Weights of a small transformer language model: rotary positions.
Each number is 128 + 32 x the weight over the matrix's rms, rounded and kept within 0 to 255. Layers, rows and columns count from 0. Numbers have three digits each.

# layer 11 MLP up, 1024x448, rms 0.0618, rows 714-733, columns 0-111
115152168206111101146126135123139096156159145097134127147219118152160162199129135093156199148046163187122149195132103142118110120111119122108136145161151120206099146098131099160145112159114123126186128172116066170090141103134078100114129111138134088100082125136095089080135098112115130126147147116101090118063079140131083104113115122181
178103093152102150174084099118138089101108090044085117154146118104139113121089097115158136104141118114128132094166098090164136133129161118150159159109180064126088168109131135094207110141150126143130114124108130129169173133182142095132112137112181172114117124120137093114126140082150130155138111129076109123084133113167124096148153128163
080162131081098081145133117108148120170121154136134130128164142147124130101137107121113120092089119123092112139097146156143124099113072139115067099147119163135124155124179131128078124139165068105154141144119138169115124113146111098110104139113113165147146100151122101154137123107158103131129116172123107124128129103132096106123085110143
112129085158123047134161144108098119138092197071063207097108148158106107130117154175152157149142135110169171130131162121166130099107118117138106125085141097065083119037172147201116127112149161093118116171132128118120141099101129091108132141125156127131183154121095169124144120102164167054148148127131124105119107157177106140144147081091
137195188085102144201158126135132129116121115091102149114127059155121129112124147051150119086112172154126172090081143159104113097144180067167130097155116136101166088178147123146090123144100122116165129143127143135149114116128175109092107093100104155108136141099121108090129151122091126120176139108132154095170152121139130100168159126134
126098119143065144183136077106172143154118154145148112086184144106119129106146130083110175124109099156108146131071175131139106119099131085109127124118157083146125105127118118127150108168174108117144130128120164106116094101107109149153184099146139128096099065141152133185175163116151154134172172120120098103108094104128175186120166195112
091163119118199126163109138111105111102157121068178134049127128097126122169107159132129117134196196082117102108128163144065118036166097155097141109091125102192122098126090095117169197161155123110200150067116124112144154176104166157093116138120098141070178110166124170106075141114186147086134120098171033130152115139105152158165114133139
151128159056175096050156057168127186173100172147066124088132118114088044083128134081146151119211151174102108125153071135061136198105157145140105204120134135105152158128160164119121170106121094190128078144126071159155166135153057140174142134118135112136108099154150126119158112140134159121133129178077162131128169085163152075149145079115
117095152134059152116140132100122171152118125113128169079100122121171146148094126040086125112183124108180037134052080106118132132165156110137069107160129098161183134095133144130149109123103123103127105165154139097188163196136162064147142126148184090164137133033123084186110100182133142071173170197109126078135135136125110148089105132138
074117117154118126154193165147111147110146124130144154200157141101117114106127117114019125117202076143159182123063107055102102161093186140052130137163145143122135184091114138095128106121146111079160113114070184139068164136100153088152102111169127117088062109089129144092134076065193158100156146137069085145190096062222153172114082109145
077130128096098068151138148119136133132066095159157122115187105160134118135150133148174115141115142049160164093112115141088077092131146125119126136157099141106111154132151080147126135108117143141146125183141161144091145168171117084140140153101163100138090093104099097080171139158087140094146129106114152110108155101103119171135090163127
163121140128119117092125117122118140096119115033119157127091149161167163126060117108093106138200122148116158126107126140094098129149147151129110190152153072139095159091133114149145106190103143190082140106117126144149148126130111117173129143134197078146148149120090208150087135180121101179135122108093171134140144117158123157076078164169
053124089149122110127099094082151186183108136075145097122138136179146084109181161033163077169116116134153109232085114139094115144173107135033083089129094166127175100107103107148097113094157139200084098092151173158135032108150129129191166089097088129120132068137123138094159165085141136119124155131097147102125158167155140071081147103077
156058128162180144169114149121185103127147137159171182141105162111069050094120130079072121135095176110095094133153086090168128148147112079142112114103109100184121073155098191128113108144181111111080184082131122084147121107113106177150123132108167146135108146098101108175112148145140119103143079171137102167109125111117145128131138095115
084105149120147152137107138139157185080173188105123147096170082170207169071086155140151148160142101113093092155187043161157121106130128129120074226107112087132142127152130150136126147116125103135118162190097160137144121116162081149143128188142125107134086183164110135177116198076130169150151135189099107103146129127145171153150163131136
092092055107101144151135120096107167138132142148110159143147141065122131171154165140125124195147067105149098107126120054135117165144112145103130095134153088100146102121123159129127129133113088093089097165161114140163104114132092096105067167146146094149122154167118104119105123145139151071102152188124117090115089155110104122090129111104
134123133147174094141165117193144125145149097099118103153113138144145115101092123138185142097201115174055132087112116118136106121147101101083119107141102050106101111142161098179158149147093059126093109110126127134102118171176134178135067099160116119139112164084092151165142072118158131190093135117122127090161134151197100123196131093109
144144148100147122111114112116146130119139151104166134118174119145179161095113156109135147132108082128121104098145104133171117108162166112187118123066112122117152124151124138105162109134154136129057153156106092106104083085091109143119171120154149131156125132067113138153126098133022095134177153096135123180213121141141165137153122104114
125084136142124162175120139145111160118144101122110133110141125129080174150145093092176132100092114089122135164106127132102093134109130105155106128188161083176064150146112076115093112125120102121180124123148168131137095100104139066109137114160089121154112095081118103083131123115097162097090113128108114133130127078169121182101095135143
118103153118175082138137183159136210127101113112120106046148116075105088123089112180161128104117154087109107106118129093184156116110106143050123098140143120182130112122148134160135189122172105158109128226093113129165196108146168101122142113101092139101130117090107150144146135116173092157119116156113182114135126161100140132161109116121
# layer 11 MLP down (transposed), 1024x448, rms 0.0601, rows 714-732, columns 0-111
117111128154135099092186155067152182164134155201123135145101154085103104142139117081133093123192137107199112084080123129138130093104078122106120160108106137136115127093155173105173145161156099116155118150118149055091080108106100139122123147129053153136144143178168114192140122154137136170088126131123170153154093145075144132137163105114
085142098125108131133144139143152130128124131150136081185100196157147135127176119151100102118156112111096138108110136182094171197117119136078114161191216126111155111163090153136124131113142127124109120153113168085126145131071126155119145132139102089121189091118118166105111126131095152119124088117184120146151126104162122157128133131067
160121135125161132130115131120119142125163107128094119131096101093124120131137159108145145168157125125125101138165104129116144179164176150129224104146126125114148091117117126126197148120130178114086119119165106120127136148086158167151155126166118108105130143122094155111115117137075111135097136152123147143093148155131155157125165106119
126122164144174145109111105089128170129118132115130080176109131138104125103131184102169162113085113132150146133125125145123110128132082140116098141134056100149212120106092104113126084159120121072065162136135153097137076093139162107117145154123119164151144118091097173114122143134173091143153130105126069198158130119114139168167130141142
164109134182126128087127142121109085158186169138131132135141150078185147095120173139105101156137125093148108139134129152136224154113069122139105157114137126075104151100129137156172097099139091148122130129086174162096159138165070139108164172136178085134135126107125154174126136125109146088109114107169091148136161096133181151146118122132
137194154112148197165116111146100140143139126137092085137155134101152112141122137142172106141115172106157107164142118124104140145145140165141154117162108144119143125137202105109103119096143146092133130137116114120166135167154137093098092107117121081109146133082119144127157107140115117106134112145162125114117144180096170089077109061121
138085117099151120088160109144126076104133131125149078104181123171159152159164162135100099163112124128132143106072171120040093133126141055073151093080089111144138100072082181127095113128102137164107189148142180181149048078099161179000094164110129065132130114119130086111073123162124172171079172152200086193089154155144082068114155082080
147196088151145164165121132147096116113167156127144125174178156145089098219151082106097186105180162163127131125173105087095076124120135044102100108141131153133137076056131129148155175149139118112110133139160197110125115108131083101123110141116116086112176125118080123101202141106101113162129118158115147214086110142151128219169072144106
130124100133111162137101076158105127175100176087162057120103081155112150109176160131120121118132077118137134144129136195108129104167132130151155087111113132122085059108093104086098150176099182048106165116126132115157131140114116139151153109142148170100118134117095098096112105151150156129109202180155147074108092108091149077109155096107
139098123093107062163100101115116173098090127160134174060141150087139108128156036120168054140131165122166150153085137091142167124104100084107120171140153135129147064043089080146136120151084094214062109132216156156075154153139105149142190141128073087132102201119092152120148150108107089109232141176140089136026114169163144155138138116126
172113123210115133163099119108110120120120099157115137139146085115131090111125139152178090096127143188060113129141165118130252107101087127167137088126116152091144156157141166157131126125151144122126125145130101148124122149138102113115136096148130159173156097081109157205129127100125145079077103077124126201123162135152172136116104138147
190085115116048162139148096182103107122105155151132101103106179125169135146124120115100147117114130081168061119128132158122164093093142158127112171118113113098166183159086101129080076171141151171104084164122123144138166178172101165132105155132125147124133062140122139129136138195155101071146126085147152168151151145077093108117100133117
162174119147141172197105100190134054112100167153108145076093094132120030089064143116114123140169143122082115090202141114100077206132113098151100109075120125171108153123150130118150143082106063102130210111155107184150195170151132142138165118161094145161148166113110116131183155164135169182140170142089160138114122130143099123122123193153
110130127120092125158181125132180145164185138116054119138200103152149072167130142125123149152139161148119122129131104098078141079132113127098147073117069129126154133107126106109101146098142125130055094143154157112166113163060167127120133168087144130113151127117170130152144097103134142125068124123119137094101150106196139178113120084081
122111104122111106193101102142193161159200156110118095103161121141135158133059099163144158142070083119153121112098112104084176081100110099110116133142147122157150147121096147091140101145146135152141146190106151131140117099138149181166121149135127159139144121077134151139084130160087168087104143128122116096092115137103158163158168207168
118153141141123143091129156177132128135120153140104121114146122117118100098109092162144158124139122136093098099114090181149100122145113130157150156159133088153152157186132160138130099149127147096126120083138040175119133189150136142152105149146147151110144131141097101105148089163105058097138133131112118149112124147135098115067172080155
121145119105097106136101144098126132119100106152139133183121085149145084123147177127136095170114186140095150141154120119085126126152107132148129136124085164171101158109143153129122115142095134102065129146081119144160131099145081141117124135120109124153155093118121152107116169120135115067162111175126131135091171129086113156159135082188
105106086163113126096130111159118124145143084167116126131101113131073091162129067133120105114164168152165112178141161093098130165097100137063134131157142130135103112108151129137111129138106123125186104123166173142160160156183167104115107145070136155101147125145140110109115152127248152112084101174094125098100100107073074114116153117155
104125144127136098090153103177147158143137145168106082108094126116150099145119156132108133141070140132107141119182151131157144108147105109122203116095106092135175103125134175141175074136133135106043131122155129135133136133108119143151101141125146160152141140129111132125173091076144152131124148106127095154133125205094141087109119185182
# layer 11 MLP gate, 1024x448, rms 0.0568, rows 715-733, columns 0-111
159132061155118077173135161148077090169113162124085136126087078191195113106073133148110116127137141157152124127107136159128172048097143108122157133058119126121116125107164087114125108117184171110107155121132107104167143154072159137162110113143184075185137121206097126157106139148142139113110176125113110107086140142088099110152082088107
096130109142163161095145174094162109147163178155184117121142200087157140136129148120106071162135094118156112071142092138100107118121115060166128137123154133132112154085109140107133198123127149177082125144100105106150115113113100099112175088100175149122198145131134223179155117092141128131141146086140108111134101164128129075079115158156
171088136065007124121110162170108146114168171109127123148104100110139152129149163136110107051128052152152114167142163130166127102110162142139217127219096114138134145131123052115164130110119090168222155114165148090156165138130176135174169167140089108118078104172030124127143145102125163061135209150099145102128140105149061114128120105145
125116152083091148145088097108191162110112135095100181127122142160132129162161168124137113142127115144123194098131141155140111155116160166174101095119166096205142080136178124154062179114133126182094151186172125118087083103151139164116151094122131139104148098160110051106135096154091156131123170121093126171146111114153075136086131163086
072121130110150165125201141145148128101132185129161121211149194067127107122118112178101159169110118064104062129141104112097143116135178085199151161123154119154132072167113116116116124082106117183079155139117116115159169157125124098124116152162161107128087147143127137103144101154130149118087087140204095121108121109067150180128125136156
103200085082171108159132139126121204155197080116145087098141104136093112102173144129161064182177116108142130157148139165111078119126155177134166155127128192057194177151142081117123148098128180123127055135160123202159141113115160086137137171193116107104093161127108177083110149131172147130186201065190158170118146075182077155165132053061
066143117137141083130168102161179054177158146138146041126110098121137135063183167107159166107126089146165120137139155146138166141083181196176123106165073133163164074109098168124138099193097143124090181105146115170132150128095122134136131157129124129158104099076141155106153099118165089114089088070213161130148141166143118151141124135057
162165135121146096129124141125126165184105113156090101105110080153096141104126131145160106145122109154107115152172139092158050168160140182121104121105169108138095124118082127115142112179069141114179078092158193182114092125154144107140168144082129160112148118185126091086115077144209075144168095138104117154125141048099142125131176061139
090091106173147146156144072162139073123133135123130120184116152167141116177230168089175109145131090107144168093108151067155160163129116147112140115052067149165187083147149168098189164110085144120129160114144173089107140110176119082102152173120168080151117123109138120137128100101092076117111090169091113145124145084077140182073162098093
092130179056109121097121139149130138138144149093141171138176091144119110101170075148123134147087111133196106089158142099169075162164171104086161188194090128167166148105133103100147065175122147161163159108128149138114110162158158141114110143069138090069103141106137047118084145130121154128161167156156168128148124128083073142139143088111
117168100145129116151104160162094147108145103076135144137101135146084106161179155123160160091114069124119120117144149171138082146129081092085158132134103107126079199078178098165042124097123189135068181105114178136128118093107130144151077155132127121151084148134089125136121153164152157143159088153093106160122188135116131139160117120129
103114086170127133111149099178119114137117062065089131132173114122194085142255110124147151135089077136198198130092166128145081080120133188144100158167143125128142125098175145115134204141111132164129109095187166103178086106113138187135081147112150075091104144130126157082129180134112153117161124089089136166137122090099184156114155138071
112166115135099139109131103117103135231124052158125088145130082095138080104121111089075101127084115134179148146074155122125123100162115095143196077151154132184127142149129121134192062130146143139115137174104110203150099119101137104050114153090071170186152122133115180136164173153106164144135178121154132181152121129167067147070127126088
105122138116137105145147176103086125122131145112124169099098152146123081073142094069102084150181148087109073169130161144136105133171166183181128154114125109129142152095189142081135113117116170135142173148085127144162155178113114124186065173087143156068120122197149128166160132066145128160126144210063105156172164107104062133164106064145
117136105123112113139077112144145148140184144176149114134151126142106119140080128093133098161093096199136129115195080152141178129125132167136121158094109094132110171115130174135145119094182124130156145147090083157103134194106172156142108149136110168127133119128147122118160133126139106103125155138135114136118171159095073099100163134166
105111098102012128162150114101105127129165145140080165097182122178128156116152115119109050060143111067103106128164140099193104127066103164098132116058115144058138136089133076120140142103130069138103149164123169189103149130082125094143095094157099152070119123126106180127139154123166070132191136168163144101146153104124084161151135111071
141152128142173152081124121066121113147134196118185172114135151098140099170091143156083131143117129123115153092139128239156160134111156138138136104080156176103093113106118143136086112136145164167087078125112114122120119141144134114103178119101107112098109204103115140212097125106098114166101149097145093073144138197138104110130149174139
203084117107149126147141149101118156161114156164102130077124144170105124097112199095099145115156166189114181162123125152049069117173124111148103081158118094101114171156113135115119164137111152147171103116120176131107117102178061152132126114108135134134108156118162157123128087146130184121098099137116156111146086140149185131135128154137
116172137140089103122130150135106132117051146128077099152105167116120139130185127119122121093180128131128172188119117088109093135161177167157140143140156165120187073159110128156136148099176145102096154156119165117139141117138082124115152124149119140152142161110137200123071162081120179145080114129080089186168111166113110132119135154146